Weights of a small GPT-style language model, trained from scratch on English Wikipedia: vocabulary 4096, 6418 steps.
Each number is 128 + 32 x the weight over its row's rms, rounded and kept within 0 to 255. Layers, rows and columns count from 0. Numbers have three digits each. The size before them is the row's rms in percent of the matrix's.

# down: layer 3 MLP down (transposed), 1024x256, rms 0.0425, rows 27-93, columns 0-63
# gate: layer 3 MLP gate, 1024x256, rms 0.0426, rows 28-94, columns 0-63
# up: layer 3 MLP up, 1024x256, rms 0.0425, rows 28-93, columns 0-63
down27 084:109155118198114134128149110158112107130072133124120152143062152137148128053144151160055140085087129152110110094147136151113171158137154118119184144180129158073111093088107092178139180123113127
gate28 090:147080123152166152135142138107097113059131120127053144205092129176145164169093164179141145143128107181166089145152151139094144176075142130150144171087113058148123153114134138095137126114171171
up28 089:151104123030086110090209135164177110159108132100148116139171122137170123151111167142135157213144168175105165110103138134113100168105074112125153134144118170151160145134155110148162150155113076
down28 092:104087114166163121148094143098172066102156145095089123141125143172167133178115148164099125179109066153130101208145157156073147123083110221092109161111104080108115083096150184073137147148156112
gate29 088:111146053159175112151145082055087115111164128103169122153093073118163151111157083163151068129134008143194118172092141167125179108136189090068096143142113098161172141171079169151110114139126177
up29 090:120114116066165144163117159085147164083123110093139078108086088083133113110109077106128144146128070137180134107109088126147152125102208070118108095178074105081140153165120080142102081153183133
down29 092:114119152053119137158091197120150130125107123142101093090113163096076126099141159036091156111111151171189104078157093095171143175125158098143146120144108131090109142135174103155141098129224147
gate30 100:165189121151112133102146164131121123137109204142089091141149125096162131148142125123166096131082181137162114150137100134091143145127082171155156139121139161130148102140143121139131105120120156
up30 097:161175135072127097142093097135105113117148077164175128140130134097101238040196150174142098123128105107153114105144148140131035125114155097115128142088119058127064165121121147142127085128103122
down30 097:150191111091111119144100102122150174110137108100153116132159129148128200084203163183130139155069097096135102176122117182146132082128094158109117150076152095134133123124187086172148133114093131
gate31 111:123132123087107145146199141105089148116053146124049078139174050114134163125105095138115135113129081176126157102088137116172090120112171157138116099127098168174134186192041086146135113109127203
up31 111:135152129151093113146025087116125142143179096099169115137099209131100063100225126095123132173188198100114091156105099167083108074141110161082167172131116110112131077136153160081120112169102081
down31 117:168137159174098174168107096094165156111122115118145133173151151207147099110155145167142112112135185058137124122169152140124107129141071133102112183113143131156044124152076107129160126072143098
gate32 092:175126130204168107120105125133135133109129183104144072078146087156083150121127074111132105123122107135123158106126140138131130132134076115119080137130070180106123089149164128169158046129109122
up32 087:062135140125108102110161068155096131151153101126103118157148142097121105132171142158144109129149119097124082097132096123080065108139145093139108172152139083146139197140077146123135197128117159
down32 093:126157138154131153123136085130121139153135185186139072079087088130152153131125065165115077191101147131075127099128194130109148136148097115158172129169058134060122115166216141140190077085157066
gate33 086:069085185106178111109134097128117168153105134117124119084136120103138156131055107211137099157123108109142096114107077108128152086127121079096147154113069100175110125109165169093109086120092152
up33 098:202088126110141124120193145147092113131143164070105133136133159141115120079095156163132106072136106169131113144118170120135095102136160158098128145135167113099131117086123127116159203139105109
down33 096:156090113110170103097182157133092134158107173032080149133147125129085144116098160167136117094144123126127140139107159145168154104135137148064122129153115101073119092105153142123137170137090122
gate34 095:128031119171140097078134129120122110127105096079120151061090126180123093117110164151105191177151094087138065107116106149106119094160074124118083105115093107201106102121182137167084078137101137
up34 097:127162181114149135145062114169146155085152180153134136171075077110144190167155107116079126148061116107119132120112197132124048106074151122183203134092121106110114119139090109121117134140172099
down34 096:165153157111130139091098116145145174103128143157120100205110074093105114181144089172123146108086107116088129126102183131179101149135192126167139105041089102119115119143085097101170121136165112
gate35 094:091150140111182128149126145097073160188221140161130118142121083114147151078128208080156092193132133129091073087125092131203186130181094138140105120118087122102105085116108101153121111155135088
up35 094:165091112081106117091119128170147097105061138099085092063154180126102104146189078156085149075113148137153199189153134066061064171113142134140161109111182114164154143149124173142131095094119147
down35 100:193113108120114130098049106104104084115114162058134111118120111130122104122162161153098096132099081067145135156147151129156076165114119108155186099089151167125061183088192182152069072110099114
gate36 102:160073127153069107140150115187099172165080112098140171149113110127097155140148142130093162082118155063149183134097116129185188086127133125162152110114153108169095075083101203047136139192098134
up36 111:133095127149151194125073142119108116184157093109088117155175169147136162084161078147117082153170141176069121094172175086102121137150108158103156168149076102106166122095190155148088154116135126
down36 107:143131160141083168111066165140146119216149109125134187152119137142107162119178142164105105109129122130122137135149130074093143039162119190059155129137087086134137067097209171165126095125181178
gate37 091:148120143095125125131129119099134121113119124079122186035135110076130086149119107134090142084137150143130163142142109138137124170128147116087090150151074089135070169131174055151176081085131118
up37 098:152151105127116120136126147103145080084150108129146106131135146118140116104097091134127173130137126124134108141144061141117113122146143125166050133155086121151104181086091067125108089113137070
down37 094:114122112167141108158126139166114125183086083104090131152128136145172132102150170140129167197108097114095129134161164078114141098138140176098175145143172146072169066134106168123114126109110165
gate38 100:137155088142079150116123130123180169094184133130179115148133178163097142195079118108100109151089084121117168107130152084156184112172123125139043182175056167116132159131139078118125140100100120
up38 096:103188084143077102190095067183125119154139059133119123057136135117136135110101114112053120131132150182116145098145113156187144116157070148094079114104158107099117116193121191107163138173104067
down38 096:108180084184075169126130121166151170076144091129119064110116128135120127204102100079090111079095120150132182126117142092186166071164120113126035127152079070108152103129127091124105080155121111
gate39 103:153199131126132104130134154103155164117145164157109106136166135058166132191184120116157122120128189131111162163116190121133081068137118090099150151097120124073118121119157106215143123201158174
up39 103:202133123120083117160146165168143207186107128100116151106117092111157160101126146140090170104135153138103154143143098083132137199109130172145102111153128171104046147178133122135156114030185064
down39 101:184136139143122144131084112132187154123102164207082134127132089092162164133135156106089155103116115145145170134102131155118138110098074157109128106152095122122109083121153090172217121115100157
gate40 095:160106121119086117139116097141074155165081126183130121078138121080155055131114104153080120106062105108128081128092174114086090094137175125118114124162164128132181108083113131067146123169118101
up40 092:147109109135101144160148088143111153161107146192093148098156135119146060123115111167081136120083077083136113117093179087110119104141148159121090117145168118142173092081122134046135117156085091
down40 095:091140153120131172143136174140109099061111116086173124151114149169045153101177146114176089174159172185166109145155105093164099203136106070106122117153068123075088112136108158179090122118129166
gate41 094:117157146127134110161175131101130095148128075130153174158134158120110067140134162201114110106187108139194129143142098144130140144137186094119103202119129143082099133136089128182141102118114143
up41 093:131130078111144143154141150068121107167122112050069152135101129150106117101158153164131124118215122123172149150106127136142158107158171112121143169128151096086093119122060136148109113152131117
down41 093:127138156113154144138112134193125143139138140111160107201102119196112110150122112128105160104139129112164148138093136080070116140137068115133124104062094114127123091110193158090113116163110137
gate42 103:117124122109050095096153043206101110170122146155151142155145130119076094121114147088072129164146099090106092104038135134096163098104138139098124131165163134085204107142125163160122185116165124
up42 099:140125112156105099110141179151087187150128086114157178101130125096154131130117106114100129148152074035135146122100123086098167086101124131087155106127099131154194168176149096083123137112110154
down42 096:212110160136208115154081135102120142070189117204052054100148129158148139102157091192172177114114112169158081133138131124105126144165106100121110176136104116134032123154149070154137115179080130
gate43 105:127179142118111122112128124096093156160162149147132131120125059139090189069095132122145176075149137119162099145077132075133113079085123121182157115091134149104154087105157088136190127137127121
up43 104:105104127133105146138158198141129106127136086086131115137073109103129094167162158145122096109148162142108130061174098125147121149157089175129135113174156126143116179124114122135143125122122204
down43 101:176105141110183071131136100088100143147147156131129158151133101086121093097145155097118230141137075151165112191160132166089113155103166081106105140060136172062111148136151105148153152092169114
gate44 090:142078072141070157160120122106145071165149123139138148154144077122087149071168111060126114127126123135138118100152146122145213097101132136092146150178155123138071168136175147095197145129095113
up44 090:063118158127128087086181122144168186124176110087114096107114209153130099185116120150169135134185161142120128147139118113176077172123116116129110086145127110084196151125089153098084151134130129
down44 093:113112081141078109139151129085140137156136129167133146152130113137171113166142127155130148082117162137127124160140177115147234186156121155116239140179146135132067231164183138116096158097137084
gate45 109:083149085116176139118081156124131153133129135093118164120107091190077143145093178152120138091146101111106221090113135158137156123162091116174178148115120132113130142123126120139140117117163117
up45 112:144081151150078139168140127145109108087142128162117170145112134117129126158130092059140105108079167116127083146145155089190130130068141106126131156139160081074139047130143107184124170154129111
down45 110:140120167127084104106226138134103118091123129159195161143092170112102139116168127085066091204154173124146086154124131112120132125125174160118087125119075107152056116129097112130163140191148120
gate46 108:149088071161072109158079108138100075116116178093167140108093106155164121130173208099133152141107097115207083178160123149143197051104096111153123118095141151131089116138115187113129132086100136
up46 102:113132165135157141128173147105163150174141080084047145164161102126073180131032113117079144109141132107075131104125113190140078158158182103142129093105097154109157143142169137168113097132128169
down46 104:086173135161171115155137096146103136139144072201127096158133159150068109096083107109110102173160146125122155139077086093107029159138194127084070134175101104098097113126125183150125140131164114
gate47 104:165120147147129118152144212149145170115132062147186136155108122117134094128107150148115144106086132135112082187139127145167218118139148101180147085116094063174125110089132135132133193185129126
up47 106:178121072145180074105065112073136070126139096122112091114100120140114161136125088182150145111147110147136050135092117161131086143058088108120135137149141213127209163092091120117167094048133095
down47 101:173097152171166138085124119175127096151142088137167117134192130117165146138127042191141114115132141131125095144129119159149148109053140131118133147121147158104167151110082138124189146137115136
gate48 097:108129083183126113113109135128108148132111152096131107084176147090116100096120141136142159119114115148118112092144140137077089102148152113150159128121141117115129131114114147115097129110187133
up48 102:128125108208153109157138188132108135097151063134176070141172137141096104093110169128119096122091114133048144126140144124144091178155175123168129111091110108083150172163139127084127138135097125
down48 099:110157126074090142122154095117137120172148123119112183090096138198116165148126065104099141147154138093197122167157125145144134099090098090071084140163106124166160120116102079136167075130151114
gate49 093:138114114116147151152117089154115133135167120101137182104135084115109155067106098085147112185159160086087169118087145124160113166092129178079102071179154127127137084147088117093158130168153146
up49 092:131184155154153114098117099100112106084164123109179158155105092116190135197078152093137112084139151130074147150139134169165087112105126078121141131203107118122073138145181059219119165103107130
down49 093:144093111116143124180087130070058129158102106177168144130155159100065151109175042157107140088159108142160132112146085128122120168096111122097148088112170139119183092131122128085090165140150137
gate50 104:166127135062110105039137139131107163088090180120139110109140093144093124156096131157117168114150122080088137104054120152098101142092172122174133154127060153120058164120128137075117052124156164
up50 097:131143126139143139197084138143169106150104074094064099179100123069203141115171116083170082148100091165105166133171121089158132121173093110075099121144165101143192160126128124160146197124115040
down50 100:155105110088071034073135149123038109120108109138150078060118098123137141144085125101140163113147087125119065092070147159156106129125123130122091130106110115160131146114129090082135093119187115
gate51 104:089153149048180155127164119095153128142193109119166078101146147091152141105146129200148157095184120185120132104099105127103114114124117096086147198133109133099191078112098093134128136084161111
up51 121:126097101177181073079094113092106180118118163187098090140103122149101181114161085139128084128139115115135115116129129101103214147109195149136075180134179108137153141148159082111129097045137124
down51 113:145150109165211090135076113103139166120117147169107046145106139140083176104141043134134128138123118189147130107149119133196193082137146088116141172145146123115146119133135108101139095055149103
gate52 099:105107147125134189133118150151087110143092091093141149168124125096189072127111112176144087120144065172160151129190101088172116117078164135157131147130157113141161120168187116142151122153128129
up52 099:141127154071148174132075113115148125104132092126115146176097154092183089104122102172108105146184085121190122127162129108136143119069146093159112150174112134134152171178164066123101124173136154
down52 102:116130190098152180141110114093135129097108063127116155186116150102154134082121101187103100130121123147148153154143137133199152152104160100116112166159160118221162150214105116124141154143162164
gate53 111:104042112150095079096188140122125125120141107125151194077096132170085131065154124123117114142131112126109127097154074100139125093146139139135131115055158132140126067132155172084087099149081119
up53 117:091107046153183086149131091080135156110137116150129139122117120119157136065125153138143115093125171155151166152129113135135137126173163159101076133116190172163151095130142134112106174135145143
down53 107:112100036152098108104101106160120085130079134093100126090135131182075090137109066099153155114148139103173167134131109090135085116170146111171144108099143157085170073120095127139149145080164129
gate54 094:170127092125121141126115133099196129127164092206113126150105146126114060116096147126100080166088162115102147115110119132175162092130121192154108087111105161202127134147190112103144155154119122
up54 084:120202153145132198165140148167115113166062159103115130124088116161065103133098121171083124146119178182160159130143204168116172166106099149153141141192136129136082134123108094147124142086073153
down54 092:129098190111152126148187145136132116149065150069103080154081124148137138110151108142158163126164083151148141127132170112103171159154130083177120135133162089099134135131069146211057105098120145
gate55 100:146150143151141174168149159100140094114074084120144202161085157161164155179142074142121120083129139110120106123126108084135071127144216138158125101150129138097144092132125143116163121158110102
up55 099:154123143143121176137145165168143076164114130123122172154064112169132148196136064174157194097143128112123118119087126070107103134094185137090060108131200156103142121130116109143186135146117104
down55 100:143164169167132190168090132104150111042107131118137134147090138121059116115163153123111074151150100158135148203084159121160110123160164088150173088078108171100152107150120141098120112087043114
gate56 100:106205135130155117080077134115094149159122109145110144060124109133115174132172059141144061145081104165113116125157111143140174129113123148190077179139123123122121113099096102099143104156148226
up56 105:133112149065100131123135171081213128095191154152157149129176081146088179131101207095114145088143137053050136110140078142143155133102124136128119135146119136181112141126206033126121111082133101
down56 104:169164090158160132139106168135126086057111137160174084091128095060106147099110149143203151129148123083138125250143124100172118128112104148093111154120132153167160073120106143071100065146060126
gate57 103:153148137165120151146131121082186131158137194143141140110126129165165145123142138152152158147136110125111079055149090169126074103157153100173087129189138147154041092162153128114179076114134126
up57 105:084139131156151124130121144202071170140110088123174120087148151153161150129080093090113120112152187095149102143128087077130094108139140147092154108083113119162185127104111116100146061174128074
down57 097:122132150084113102116108127147105094114095132158087104120092096114159169146142118141108154100142163172139149105163165127142118125073150090178093110149082118085150146164154166115045112147124116
gate58 090:132099110166152092124106101139160081124164105117173089095181118129131143117092156170112173114126126108119136105050119157127158112157142095120093114130052092138133147200092127094146170097087179
up58 099:133129145146120124101182085146170153148099189131101143136157113100086142139137161123115178115136130125135117119166144161105111133143123124099108129143162214145137154162099114130130068123123136
down58 105:142131147116121139081142081132174177109114212121187165105113172081130106113145121079108153149148133130152185143177103113108106127143108072136147117141127196179125110147061134152185108161083155
gate59 092:194075157140136178163116136090140095153128169119156094114162091141151150170112129153120163133159091125142117129134142165110212094140149098103091119212115152159060162141135107185129104168075146
up59 095:130097123057139162102146135191106084123177150125150117128169113119174113144154114119188145115160113186156097139119193138156150091035187189141108114108108187171168125100098096130124110136128175
down59 096:061172155088193129080126132198158133057163111108110154093165129109148118155152180088169097060158096153139105120138104098100130134071118173120150109096076141112166098119106165141118093137130135
gate60 101:134154131091085104114025124132168088152136156162080135113210096080107108084108080142144164159112152115148109172116150119079115112190116141066112108107085150175151142124177143127148129109102073
up60 105:138080133179161157124220178155108171114139120109165114162054206129110114148157169135130078079170134098143103072113071101154174112093122112200121163131208136074096100098084108108076133134142206
down60 096:133157151073060097114098092136132156104129162147079110105213064084137115102081112130130135180132126113175099109178148156098055151167182098071113076149087136170182151130171104153146148105106054
gate61 099:146134131143172117136161142083145127154109142060154140114117095161157100105096119130119144096146104103126145134116086109129136103140116120116131113136146114145112093130180143183174149107160114
up61 096:164103175126150118101079080136159147087157145153105054095104188135134158143189196193140143165146116116063096145122137093180144122063121135151099141132078166092158175141164116111119161161108173
down61 095:130116135116144130112171107119105113090116142145104095122178109117176125133113137126135120111113140093110138140154136139070177214116186121117089069171122072190084108156133154130121162107147132
gate62 090:178151146092147133131084127146082191169103126154100120106086125140178183223103156155146178125146117094183088109148097166122232182090104160162039107136098131204096116081157131051124099177111183
up62 095:163155192131152139099114104203112137085115131115149082096128123088165149148094093215090143177117112103100149147104103167072148160094172143166078098124068076172116124141171114118130163148071156
down62 098:165119166147127144149141124179131108098058145135137093129162139069177132115110148125111106166083128144070142174132128109097135184114125104127101045180133109139097170148150093082154139118114164
gate63 096:113172141106173090112106122090116125148153178108085097150124124066174186094133103153144066179119185101187184155127194107128114096148066085138136107134142102099086151174122160168149180085143141
up63 098:139100095107164147200138111107197062091117104090136098107143137048173162150132175123102169186063085132146169087142115134130193125127171086130124141137120134081146117090154092178111102103121111
down63 100:151147041172163138148151110076194077100138121090083123136131121112158123091154129181143164158074141125212119090107133127147131127151129047152163092181071129109096105136135130197109113115142113
gate64 098:187158073118084153141103141115085119141133058139172160124109187154112120109129148174087157140143121096118124100143145137123205181154140113149110126121112179119191167151155109118091143105124172
up64 102:102141094114160156132053149101066166164134111117111157144119125162118192158076097169124110129121138076144128144141121118173139139171064144132068190089163146125149090140087121121051131093143155
down64 102:114140113099113160170062161097100155126102092170146184143127203154128145153106133117110177135152122048109126110153159149174144120168075082172094163098072170139100127150107115174141127142166143
gate65 092:109175163089055185158132105123090110158128144121092100201117178134193067154157094134150090122121140110114167129100203116119155152145119108147156137142119108149191101165131140120132163115154106
up65 084:188075049163112096170167193125131152122102122143117194088182124102072146127133160139120125138180101141102108145102076146094125113104124152093082150125127082147140105194138147112092100161108159
down65 091:153155185114124154121131088141132102115128151120065133192116147154130124136164112164178136123148131111165121111094191116138102112113121058136141152139113136121196144119116097096108155095160072
gate66 093:151184127066122124114162112121161146142138107112161116147110151119144150112093080154102178135105198134166132146148149097116076064161097067178161101126176165110097178132173148058089132110115081
up66 092:173063116129153099110162114108093135087092124183125176093119108120106130156135166136130114082138076147127110109082087153126142085067135123093062138148102131136143022153083147175143102113115144
down66 091:119116138102136146112124157096126142141115096147108175114043191092188119108132138160148150154134130139117138095120105163139085082158139081079212113106109160131110130142124144129133092111130105
gate67 122:120174118126152102099134138117145091120110126186164151115095112124140112102123099108113117103103158064152106179140146120158127129114142142132116072068129153091119155143066116142108190101114175
up67 115:168087155134198097128154121109117139075107139065123116157134111147171147153173117130123114089124108160152073112127125108150092116119105134160152131199126161172116068121110064189130117162178126
down67 113:153114174132097195179135125143143145153158113040112107176112176131098160137162171127125137064159095186093089130133146107097142118135130083081109175122130096163143144153122102104124099153237113
gate68 094:176161119130166122166162149163110186161169168173113137166092112149152147082126164117152086130066098136130115117147123183165126154135165109176095087161170133109210133060094062139121153147217183
up68 101:154155151102157151148146103157156120088085215130103098125106154158118200122136186133094102150093077133101197132122153178108104071109170167164149115110194103090128124099129083155164113110147158
down68 099:146120167081134145129163117131121170141144200130138139111120156165153134084197078127106140170123141169134162108124187176059132087130167099144119164123166134129114100117124106159124107153141144
gate69 105:134164181094114088142127139078127193137141147164152136079133156134086136136113126087106082167108155112075096107164123127132053064161182084110153179129094154062117145134156104150079170138078107
up69 101:128104128163181174130085145167119113143090113084124147132145157107155130170115120120123171130181108137164160144099135139081186213108054144129091038167128132138106137099130132066096085129167193
down69 108:126148111179143163125127137115123139154141132121119153199149152146112114140087109117162184097123136137129177120091134137118149166132107107103143113127143105161159125173186084148185083127090130
gate70 089:069093148147148130126116148106092124138083111140148145135115138127109083101121129100127142098140137138127129161125165166139182127115146139073109172098191130135128121134165148116165139089185058
up70 081:177156156129133118171167132117174099114196160131154107110120123100140157160158151172146154163136081135080115109125107121100065137133114107137162121158094138102102132130100131144076112115079164
down70 088:089118093148134119147122105129129126170111101120113172154121147126160134093082122131124161121075078117167133105118205161152168135122179139053088148130135127130137092156137156158183118110149077
gate71 093:091153097146152137125077129129144189100138160115175127163095119187177150151142089112097166127107108074153128131098153105159174079101079153123096140133110140096112069167104110145185141163141042
up71 091:117187122117136115098093060061135089129077156137179084097126147105125133090161099164111086134202102138109154127139145105087071116096123117185171140179122128079176185162146133117144142164141144
down71 098:144138166100082118122093150084162045117128090150098058119133111093129161098097145191118111121155136201102150074172150156146079101161169124167107130178081136122205157089103123087136129140127156
gate72 095:057108093129196128112169116084129113111120124169104141129149091076128111087092168129162138140111097131148135150168086083121135162109147125086166149078109083113121148089119079156148079122138183
up72 092:192110108081103129143074162123104052118111094135163110163101137197147147201178082140084087116125154116121141080130100099142118139124133153205117149147090139119102181136119111188111104137107129
down72 092:106131101134161089108158114122184137142093132133111166128181155041079124075073183113172174158109107151182062130205139114089116113123076119114181138149082111126136086091135139105121066103119132
gate73 098:102150117155169127150082081176145125153180126148101163031099099158134133216112111160122087131117156152132083122125106179162094129130117117164099123161085139159095111124140132112150195114135105
up73 096:087115119167145122111091152193123123102144122117123133096132126089162144161114095155106056122073113108180130145133119154162108099133205115169084150120070104155112183075117136118163136138140138
down73 103:104075123147091094095173148151132129091122089104158135170140147056136066127153120166128117101135137077153160135114161126154089152146206082132087175132113079110135231136139105130177121168101149
gate74 102:113137144125152161124177143101147163125170091108089208139092066178122134151148081077095159079103124121095163064163145129147107143120146099109102150112124097139130087160098083160150058106159144
up74 095:142110087139090089107075098158135071130123168176170070142174190119092135099144187168142087184102153145169097155128106136098127147129142153155149119141149115114113174103135165095124190170097078
down74 094:122168102131103196151189102104140152146119143139127195149078071184125123178120151095073151130121085133114133049206149135129104132113093127134137123119136117128122063136105075142163118108119153
gate75 102:109173109151113112098147106127132095185188153171189083158137067155104117084134148117156126122165130187129159116184109138106135127138071113181120179143182166127157146120112157194122081121137161
up75 078:151101142078152166150110170141116145110085146105138230114128142098170156160113129167131153142121135146148129125061098101170132112111184161097153080091141100121088118120168135099137181153112104
down75 091:126131167196120131085151110124124103140202102193200114161121096160123114139121142159155117129190155161138123136196127167151146141119089147155105156172157166179197144078115124223092102135138139
gate76 105:165084122140085181111150141097181127132183139003073084111107120197084117163109161144103104148116118147132173155139155095123149093107096147114145113096132109152117151113146155136214117102109137
up76 101:070175091135177059133071092137107141087116065226125165181148156087166173094164089143124179110107136059116070073133107145177105167167080117130128119164118114080119119173120104083062113163146100
down76 096:150114119148080159068136155082163131130083174081162086114138141174151157163124133119104110125150142192136155121146136117173168071138128169123164110085101086150110182119124183132187143093123143
gate77 106:155158096127130103125140122174153168083111158116155131093175145207094100160142145118165082116159148128148078123159073051136124111065151129170139137169072109136173096150091149139126101142139119
up77 102:168179093112105109121115108129096165107131129175159133078142130168130118102104152098175079150158131161088109131120064106130095098090162093147114151174107167118154113156117130089066147133127092
down77 107:095138129153079163101105166142156173116142098105130112143116144197155169163141173103196091124176163137110067138117150039140092089060138099170122143187116106140143050169131148097079149196143132
gate78 097:146045095113094148130128131075182135144115046084094125221071131122167112112132147135119194187152122097133108134107145150120136144137124149060120135135132163133169188150085132121074142152116082
up78 098:114121173132175128185076104122073161111152080150085108097103099136113081046107148164089120169122129095110122199156097128102124164131152161150105164177129121089163107118101106105077159096188067
down78 096:196170071136123089124173186102156155118116128141114138099125150078125185200124099128203088097102126114159111099108117113072171129095122124062173094102132181190094118105151153142135060155048183
gate79 085:140169125059141132136122135107171156194130129141126120109197126124111139213167190146122148145170147136163135178107160079110117113151120191160103122134151085152146196221107198165124109067139142
up79 078:129171123132100064171143064079056155085170143177157091173146124165104099095134121145105083102123101157174133119147091155123100104050141143110109132056195103096194160042196093171110100135130124
down79 082:157143105065095077163121104102121131148162137174141125134142140151079146180113195160053083139124126155184099108116164115138075111137083199162119146090170078134198171226134171162096113066128163
gate80 107:108134124154173105052145188159176127140144097158177158074147126091129137148155158172119144076123132144189086111164145164144162131139087069101109142100146072196109117186115164123089178095150175
up80 114:147116093090092129130108121112130186102143149130108096143089118151114153125126103121159143120155103093048153116131090139122111126133059166151157172130106108060142132051115068085126098123106141
down80 115:138136120109116161145138160142179101088156136122137159132112081156129148135163123166140082108140064097067118129124093155108174159132000148161140164125098119094080076087140089111139108085114130
gate81 105:099162053161107146151117134111126180145038139114181086115172103130067123081114133085106095161114075109108123124084093105090092088105072207162184145190084133155111101120121127097110148160127130
up81 096:050180133111178103139112048129132142131097107146171089059169128114094128099129147124100045181086131078118169142091100149104091116172118104123171178137097161137186157189127130148106152119146142
down81 111:139149117191123113174138134129112165170104097110177135084153133141085115142158172081095080240113141072076115143115152059118101084143145144121161126197093147177148084152106085092123123080131113
gate82 108:081124167149121095140144059097178111164127185158119082125094122126107086094126164130148117138060101135109135150115086131132154137152084150108128132149106104098160126125104070169122166107156158
up82 109:132124162091152138128131131125162131067122114158148132106209129137133118134131074112114133151165141134119152102127169114122122134130176136174126125117144124164089088188146144064139078124118107
down82 113:166065114113151126153115165150151153065112105068140139101174124202148171102156067141049130151127104167122098105164138135147078074123102074163117171117135153193109125082155187085145095088115137
gate83 099:100171116135066082145157139127122147082128085142128121184168124091157169174112089127170169122109114117089159106078147158185196099139159143103130105118111084120171114149117116236134127120135116
up83 089:155117166151075074160136111158135102099159104121139135124135079071161131173070146169161140153145139089121177167125128156166097127110138090107142131152113111169100127160097062149058150116095156
down83 099:106177085161127119166141123139159135044112094127137129155133134093146134135106086160102165115187135070097108094076140148091123142094121077147082115124091122097188136174148154145180168083129084
gate84 113:100118137156122133153181129136114186153135187158148173095100180125133106141109165151171135110157110121130144137119156150179145168144160043099157109135156142245099177119174160164080124083133163
up84 110:084102126142113066097154101103134101118151113135130122124137121162131152183127151125053078127119109138140178066100128115101116040124117162099055094093077149098094083177129156104114149162109147
down84 111:121129110145153094191203108138119146132154161116156169086107148133128075165109160142098127107113090086149084147142143123144135151105147128111117085123136163143103143127163188143046167111117095
gate85 099:185147118115139091190127154184171136105110104139178115191122100181138133182126088123136156148101147116164138093112158137107120105126168094150206121141113132109131129068143194161091126156097090
up85 098:119154165167085143085182040135060162133124107137099157101120105101131148111112176139136108101148133075052081170112138080146099169116071118136104104159143131138171143160122158109160129161116133
down85 096:073125159145096114087115035122085178123168121130058137070175152077132110134161167123151104126099126136106088178125093143129099157073098179109079084132122116137202140150127146108174120140103190
gate86 094:113112154126083095151114161137151086121144091068118136149091109144110189133113124127109113140142112111134144169159112104151128131108106147167111023144109194073147148168122114158099123119197143
up86 096:162142108092194157172107210132154085096149131065133110212118105140158120092110160163129131107112137091152104187185152118162146132122059096107118105080128145100081164108130144161127152117138128
down86 102:120143165104153135131124100147134113111091152061094108161139150179119084126144133115129142111181136102164147119139144085157153060087061134107098116111084177120143180142132123112213143080173088
gate87 107:169098122158106112085091190092133130127113125114104133059120082146160136114180089111127164171109167152098133182148128099147096104084136081154122101111109113059110148146109113162088113158176129
up87 097:108102163122116146189178100105102122143098113106131144185104121125170121189096158193149070107176114114164124046093067127076087146151102192103158136114175153183132134085136101106126106137109104
down87 099:136100143157111078068129205171120164095103133120119169111165079117139118118180082163091158201081143175080114143152113109166156119070100132129098116135140100061102153167074103168119160156165127
gate88 106:164111036089147183139144089159156096146118138110139108186066084155165098106105085133083174093113157114089149197102125033126198149110130122099139095180180097125128117172185140140152164141131132
up88 099:048099138170159125145112184090133117117100136131131131128192150161124149144122171157167111163107130153144137085149154157132130120135166179144110113134134151122147099113103148107145069124142186
down88 102:140150072084130090106109125161203105175139108144092104103118096091148096120147099053157134121157070162101097145131123113129133144107093115173102106115138085135097093056149151085169155167123174
gate89 103:117172099129120053122076117130075122125093155175187156073102156145105178200139092105130123111163191177095071120129153110188158161086136170117134135096162128121146115103128119075071067139141177
up89 096:162176094169139086091104135112158131099082136133146125123124164177115154177142090113130102113152156175105095066154168138151100090144125192146128131106179118135100112165114128096066063130131131
down89 102:154120151099127172139097144130136110127120173107129167153103168181138150092142170153108167154125151167114169082107151105116129103166137140118123086148158111175142131200099188095111095111116096
gate90 088:134108165146133135140138131107094141135140080100095124140196129128113099157096118173128068112159158143171126137079158167109130180073147101108128103143136138083079138134162129151170150179111123
up90 090:129091138155109113117136130116094118158124093113123117095197158098097062146105092121133071102164182108165160113103132149091119136067158097086092125122123150076084127129187153155140187171106131
down90 092:122149117081138107156143104085152088100132114161194157152122149164098184177128158115095172143106106208037094133192097130173126107170118118168118164101146115174144152156068202107121144069202099
gate91 107:111144148166137149123076171157181162139118112080123156191177145140103170131142159165126056121096116140106146101096158152096109098144130139109118083133109128110109124145144058095187066086132100
up91 097:138135141107119169160109123105088123123133155076142164101106066084192108135090157138124191145117166168102161142118093118132165115132106136079207089091102094134156192159110160174147119119107220
down91 099:051173151171146123149080139203168137101144072130136128114158133098106172108165185097117093103106128138094141135156137128125133112114119139095123119140090140122092086152187076120160117092125145
gate92 086:155107064161127142124087103154127092076119135131164114142113185127135123116141131133089188164119155123128133131068025149090197057092100147130104154092086126121166126162105161110031151159141155
up92 094:151152083089143154132074131100097118124071165162173130187137145086128128154123146133118111149113140183139125136103115098152191117108167132122099110145135151123108186112132168091210152077132165
down92 092:125122079137153112077123112122091157166104110086182087184168117188142121143134086090119106166121139173126109133114144133152112186115128101110157157110191146129126140121115105110171118149106214
gate93 105:113170143137093178128132104107160125121157066110039026145184155111164116160168118122174140095113063068090122156153086072124119142118144117106159164124133166104164093109075071149142071102154129
up93 096:151085096092153100126130146149116136169101238173151197090079120130139141097126130126098122163150199178155170106081200145143140092127131169190083126157157124145082180162184132123111191161119116
down93 090:127170127188121194132119110135126133108121063120076042144202157099135103110150123137136101104122088111104098129119091089121121144128160112141146142124096132101136084110097122130148097101149125
gate94 106:119077088083062136142107162141068158124136104105102173144101070114167116126148123119104182133154186122136168158131189133095145100153126117099148105110128108141167143092171160121066102141116171